Weights of a small transformer language model: width 576, normalized queries and keys.
Each number is 128 + 32 x the weight over its row's rms, rounded and kept within 0 to 255. Layers, rows and columns count from 0. Numbers have three digits each. The size before them is the row's rms in percent of the matrix's.

# layer 5 MLP up, 2304x576, rms 0.0395, rows 1857-1906, columns 448-511
111:113130178168185098141099134110106116119137145137097166142153103173110079182215101117157091098103151149129144141139160114127210111080137137113124147117162082072058122095162134127130115096125100
092:140161149132155117099171194213137142120154128141104111140086055129129124153152147116153123115125133123128147224100136118128105096121146131125153123122154100149162094113134096144148075113107135
090:081137111160198156154132125147142117065111158107127134169092087132131170126177202188069121077164118092142080161162119111127089133075074199146150164161182133124122120075117137132130127126112143
100:146117154138146169146128119140116174142122112219060105176142154147169143183229122046145104130085183064069119142109150071130126178127090101126181183148113134063119101158135093121136101141149094
108:142175180172139116121111061093148122118120124116136143125153080165107150118160105111124135106101135086057128135134169106083202113123114118105162084172113129095112159152126158102137139127090079
107:089109150146162070130210164129121133098164137107144094156148066117155163087121114163105092128096134093136093124073118110113122090141129165125190129144164144117091170134168136119117107117140121
105:118160164114126068128105101115160106147166189156159120145116077081084126151147061101156097123149140145121209112087170158076141157107098047146086119123125152130122113131121114136108145141134149
103:061198096134173098089152128175155139131120089116191152105128149106118140112109133164112130122134117120136114149176134164159097098113094126121142129113187054138094100142100120123169175110152054
100:172180103161092151127133107139126074140140122198164125099165169113123115109151144107148157161183162157151105092122123114186154155096124100130067067113105171144061085119103178111180110173079111
113:107202166190157081065120104136101132124079151113092083165128083152164122172097068129085188095100122111147167141105120116117103124132162125159131098159138064169120082099191146077117136135121108
104:151154152144115055148099151134139124179111095132136112127152120095072053131130104136106140180064108160111152137151098120131153177144168098160132136099150190151148149138177152114098133140156103
087:125102186141124109125158132166150158142118159124178102109141092153100149182137197094119123128132182115172171117144116181034179105100148061127101083124159161032135093102136069090084150127125123
095:086196171133179153100182078154104141155116141098148122133046135165120191146127125090138141187145140140131154117119091171154105137178159089153169137083150150149067104163135158173068144121166095
090:155156150108135138182105155170078063149183106107128141152171140143129184072184130114156165162097122109183102100127112140129167134127149127132155173127108110163122137191090106161139157129083134
094:065137095095139077144076162158169133094127079108190090115093132211167136114112138140166141094123098093115144058084176179070145117150064046189108064135110062106081118071155114203095138155121115
084:116150146097126149109078128127139134169141186107189066138128118125141168117142115128163158111101101122095190156156188101077168112139151142140108102116174144068098087129100114107086083117126102
095:110133136136148160107128148124171066138139123129050152184073142167147125144177094137024109158091139182153132114105092146112087161129124103107110163109134172142158134141128148110152106181130097
108:088193103184132074115131167130112162111107159123161173181040126162124109140114138134152097147097155136134172156116075134132182153162079118173160172143163134139143071127119168094137170118141075
097:132137062163125042104084141092121074106142082146127111179143068136136118142166113141109094097097137063152139150122141128140040099105139066099148098106069145141073109199156128150077142148184114
103:168093150054151154116084178225117135083165176133079145133124121164132101201080124105136167126217147076078148147046097161091080145096145151151173151148184183163108108099133103102056071099131077
111:082172128104121163161113164121121143120130158072160088168081145138163136146107133092139134140145120135095167140079156139137110164140152130167134091056112137201156076119156106189162082127119112
090:106150142107221105101150150075159139195098141135056113137119085102148161152136136163099135128119168147100131132172130139100108080099096128174092122173100108116158168126094103126122169122130133
101:091114132097157107147119153145114132168118102137156130151116151104101109102139046148115131131127125141115080178137063150197115144128075128126088196095186164059112137107111140181095131099136057
104:142141133104149123123126153114106140112162125104109131175087052122156071116146118108115126170059117075145124148183175094095156128113203160121198113112144089141160145091143138170132091127124156
105:129202147133192169156126113174131111155065137111124128159099071173078118141126089132130155139141098128153165130068163165149148125091089156134154167134238085141140087106098176187158159099161090
096:141179111184185139081133147114128116113167108100115086126150144165178114170097140112128162078099153135101112148146127150117162125129165159094181123115119147103091145092129099196157098123162065
091:161113114111112178149132139130112151087106107211093127188125142125195118245153160154104073114157160107109109118082097166075117094132126116131153129169132138162124146114126145143103163152146073
096:165119092092222187146139122126101098135103153103069160108122184120081110178167104079080141137100133134085145193149140132117152083129100135145138173151103163125065132168115147070142135162105103
106:080210169149150164159133150131131100158145091069129185091142097119157103135108083141111115132092110127132145114151168135138112136143079112107163099176175104083128113162127190180083120163133104
095:151118128180126115131134082132111117071161186160106132145162141106181102148099165125189122149163146074091175135062106093112156133142152128168150135179113151092085120177185129128133140111100128
084:121125165121142122129147149127151097200172131086129076196104081080140163084120097115075114087167137150093154108186107163081090126166116131124086090110094120177121142164169048147109124098080081
107:162135151153173112135120139167132154175172111141075106150115110153106119139177072180077102095164101116168166129151185121154190142106146143145101153138219068104113136151182131123143117125159028
086:107130140109147084106096166151135141142177134161172114173161119119170176104078057160093108139098086083112164181133136117115064118103166092085134089134153115143109087122124151106102142132147131
103:134109184186233134137130101130096100163147141105113136152091089186117134084146141092168128141074169116127169174130126104062148120145151132154152144104134149134112140127101125073063073137153077
077:121119152134120116104192179083114092140147150062095043101173111093138107136153079145134150111083132170139142117149088162124140129114109134113089107174055099199098116171110131148181151117146126
094:140224128121150101097091135159127092125119067158142135151113134114123195097076170200102133158145175105117087122126090130150084102198078119166138118085115093114114091137106161128068163117203080
092:164106142142144123098088138093130152107114154169110170143152146134126156163166112142114141131103084155076129183169111174133150068095115091132092119151121167076111143149070144190129140206128121
109:143115134125193141115064105143165156145085106112147157137163166183150099119181066149108170098079155155175080101188129122100104142174095133182164101130150112146086098066179138136111090119112101
096:113092109104162162120101106089160089139147146182115050142106138137098197149176102102128187064111135083117156125151087161131106056118153139121121175106094106151097137152124150091168057126129107
096:051129217095163125169075164122128142093135125124148137131140091087215158164146158139105210164205123139135115151094108104109150083194143144125125107084084083172111136110112143152141147161106099
088:140123147124161132087159114160143105152154126103096114166162168080127117159162149095110143116174084124027129187129138119110145113107151129102143144160132107126167113194155100145101185134111165
092:190193118156145074101134166129131102149129149173163101203117107145129127162096133171144106159139131107084083167133118208101103116153145122141113111111130162135088124127089117115090129118167078
100:132161145144141039097098131113103068116133122087199115141122099119112089078082137151152069185129054116153120092115158165164137139125155166191216084125118155135107151105128176157138133163109096
099:162135063112142046073153147122097122217155144150149102155093164098127097108180071130176053102071172162149195167085138115143165185098093118173086164102144123096164101167146173151105113140127160
093:182182117168172121113074097148131105128166101148159140183107068152110129112107054127123127105098137131138140181132139055089119165143134112090154160159170095103042135145129162102087104116128127
094:108071145096118123188153144088116120127170203110063118124185092083112219158124126140105121115087194149107134120139129115130082077203068132171102082131163157154127141176138137113090156100198170
087:146108086150118141090103121139097089107146163098117177111108113099124151162119131168134162221134149173135113129163127175117091113108142167133141167109153082111084160092130174149091143094114091
108:132089166148145134135147140120141121133118133125133184099112128096141126114132090136090123177090172142092165093152196093111112108138087098146144127108130052115082128148112183119171066171130106
105:111112162136151169132115081150086165146129085173080133103186150159163135216133048091148160122144121178143145180105105113121095133110068098141174140132106098075091062110220101155166136145197086
087:098105113132177098151115121102100141099125131109103097113135151106120126159092171132160129158187095122159158087096054129143129127105074091084140107164089121161114131177101171085153184125137132
# layer 5 MLP down (transposed), 2304x576, rms 0.0395, rows 1857-1906, columns 448-511
109:131169115128111120155088165118175144099093111124162123161142191198115151115124105166108106082127125124170089116128162111121135095159095130123103107137145067078158144109107122096125190139099131
095:081107111116184159143152163083083079080175156160133119067088171116167104169151157117162128107126100070160107040153143153109106138150128103083063082067132145100097091132161137105142217108101130
080:117098156114084091139121077083119109090066154103073129080125043125091135083136170163124188171124133179114098155102173164126164142166165065081106117065066158195130104112127097167145095166121109
096:135176120152034161102185138148124108176106083163157195138095169124097105108120095165073214180128126102072099134094140114170173131085142154082148102099119100185095157083107162159157165125104123
093:132058104125108118153153083076143138117131140105135134140164125124139104143127166166114080077128105104117127155130094161146143138131092186131097118148106086136140127161156164113110196082164145
122:058129160171120047105078131130101134122089090070128126114136125160115150163093162146124081120134179132100100178169089101188155097128188130135148144144104140085079144113198113118126133138105078
104:145184128145145153119196120136035130156139143130067153155149050131170115139156104101157165120152086119095167171064137118160066130081130111154094122126133083121118133135126149187190114128135144
106:113069120129162144113112164113078116062121149137074115129155064155139108093143089132122136110091143079132108115148165105133131127124130127145137117077135177125108115091111159152163113147067152
101:068117149130124095114149156158139058112140157102103153130128174178148109141082069153136133183174148056045132093107153105147158093135127067159100162140127143157152162097198120190102085178128147
104:102146115168183199104106118129130112163123115146116142108133123109100063097111124099160136149131107139131062130163085174168088129083116146109080141154092129166102092140117171070120189069128057
100:149162119124152117134128141159137096079146123178139123127164136166127173141162147123112175108114138164163173143148089159132108081114119098096068142085117127161133159103134084152126100107114124
099:163123113144104157117117106137127075180143133113115123094176159116125093098097061121157139137102111123132103158108031125118109129097151197122175134126120117166131109100105125165131144198132109
094:100104133103167122108169176134122167091118159062106116118153110154121111095139117142131057126150125103224122088124137179173160205148201142177127142083162138108167142174094081077095100104119155
094:115106127103087133123183094099116161133099176063121131119126182118148150079132143140138098161142145136159126113111151084089080129107161126159081116134144165137202096114155103076084152124176142
098:166148153155156119155167136129109087120145118131088162128090135121095112148147146042156154111088145157098160122137124173119120145100159085120155131092152158176148088105189079089169128115116184
090:131127139178132112109150156074153188103142102150139166098096151205066131113122108096142108146110160115148112142082145120164119187133120095124178110088152134107136120111172167078179099114135142
092:120130085146089191101136141177104164141125085182110092133081167134134126149087136117073159141134101142136114139105090156123132125188113136166127088147119152116121113098099124122134097083179132
109:142091090050102178106132106066151142145183152100144128121149169064070156107100133122118123165113084177144105133123065188164177113092128109072108142144116177159133163143065098100101188161147095
106:137122194130164161095187121107098169199061136098121130152120101105129100169125111067111100107168146114100126121098089143163180087136054187150116141132162065124121094083105145143213130115086183
104:093153085154101168146162080068220158129135173128141118169064185090071134114126130106114093140055143206114101166103148197156073146111159070111161137142163080087154148169146151083132105115110144
113:111102098091118077128128160122136130162124134076118121132086093105083136123141123163163140145137135131121133158154099127148124101105162157133087173111073106170125115099153089186179174084114180
086:119123098143087078160088133139137126144114134171131162068152156190136113145109147106130115147152106107140147116133130135134133140157134113161171123082172126142135121107126120147135089104104081
097:119079140128082106118102128101122137105155163128134152140183116146187159069117149160033226143104178161166190093097101107112093123121089153096126117204118120171062101114158114152120140185101117
106:159123086082136113157116082116103099096136187116095138154120145076091108143146143151140090132096141147143165094131150179096154091070092129145107116089137105179118098126155105140164077159138128
105:147111185141120103167137085110144112138128084095093147077140132184084111093132095091082166063121103125136105142136145147121097157129141145138081153138090041117087123111143136169062206145070101
103:081111152103129137160107102135198128202134082123125109096097160134167135166100112167128183124061103057149075221178136146127132123090093129087089156145079117093111117163138124100084117119109158
088:093123131112090115122127177108142114119086138127214108090102120165086202087109168114196081103148142152136116157120211072170092123113132105121160171089109155097149091167148167141142139111058119
102:185138162161158087163163117090102105129102112102105102155151157101164111189143091165051170230110139148153148129149100118127185155122150135111120152201120090161193151076098146134170158135170174
103:131146113193154101156194139146132181088110127140164140114103100136126132114165145157111117143185080143127102162170126155075113112133126107122093172126136159113115120126098057157116116063192118
097:163142128127112088083111178143108041173140140110087171193146129124159154111154158110087114108090106158170123137182120132186123151205123093126073174155110174164114160132079096177080106169099052
095:148125113054086076172104172128064126094090084135156123114096116130130156077078158095125114116132063076138136110092135091165118106140121127134099080093139152165190062084077151121191129110076161
107:107105128114101107111121070098075161162131083117194143130149127172100173119158154067129164146137118145096147149075178150144112124102070178143196125090100102121121107140100171163140114136093181
088:105040109130085147196126088134107157081156104089102133147146105129114160110186187119072083118168154117144129106104162110167216130155164147213137162085138166125145125148140189116107146173089075
104:152102114153109116124136111153078157082168166123224064091128088136070180074144157108095089130114147105160111126106191119146090073126160123106075182159152170129155133119139123158183120173088087
084:140156148112143157082096067164156197129110152179138187132120144134151184104123129099105124052155120130103100142100141107158118143128162105097168105077127162103180131081129114119070109126111122
099:113077135099125135141094123097106188109129119077123142141196132089140182146098132163160079129080126127160133098127148080118122089144087150103133138138115117139130176151104148145150145143106196
096:125151166197151134138148154148113104167142125141147099120157137157165050157071140128193139165101137124152170140147050133132111114177167145085111142147158165179142194103109152122135123122182115
111:071130155164126168095116108142162117068110130146166148113153159071116160123115135154199148164158110101073109132132146095127132091085157102124151080178135161149154086085149106124119112135105151
090:142127101210080139164201169082133155125143114131171167177113076173105113115143175152133109110138119111145123161106173144125111124120129110078090126069174101143119168141144169147103136109155089
100:111199096141148150149126139124084123176147137138165108136132176106105114110148117142128072128083087080122138139149109170112106129132097148125179143141148215124109077155110148073118123108126123
096:119132200114133165133111191121122145222064120146131086123090134171126148056149119102170180138117135076128135122216104061099132166146144126114124135071126137171131127124111081123151130091102141
095:149163136103097101160158084130141115123101099158073115136171103147131153118164159144111156116157172093201100120142106147086135156125113159122146176162072088160148167165122092076072140110120144
098:155154197165094135119086152127116116108141087128081181152175101113145181161150144093166136118157173111106122128075141100103153092126078138099124179108125110098120101191188116140131095110153102
100:106115214187136153133149128145124144063144128113147140063130080176113072134089156153097177158162127112136067133200056149104126095157130162087116115069095163188091151079102094097166117148112090
097:109124167116156089183181140145106153106119119054092102142158145130183160149055165125115131050174183086092104145128141119131113085129126142105112123158106070147057099122087096119156071102106066
098:168128140140126098135161137091141100109131140107122129183100168108140063192113150104150130113149157074089134135076191131111173120125189173134198085128120149167157086121127096207147104098166109
085:068122123134182147099135133134115130160112125133153094169147147133093126092077105091111095125105072100110187095096136115129121131105128136124080140085091139152109140169142129119126083170112135
112:167170122148173150122121099166199135155135135140140125132119155068161168073120111130102038084092144092143113134164157144103141154124108169140097157144104085169102116116145115154143115119128115
113:169189096169107149171109147136159077137054059157174095150120175136109152137186122120195133096100170084080080096126117120120085177121173147109139105194171103116109178151137154125161052167140103
091:093157120145077118142061169114146121137127106135091089085104151134129142118171137093119186187147152120076160172144141119183114133131171154087094134139121140125165120096098169184157165157118139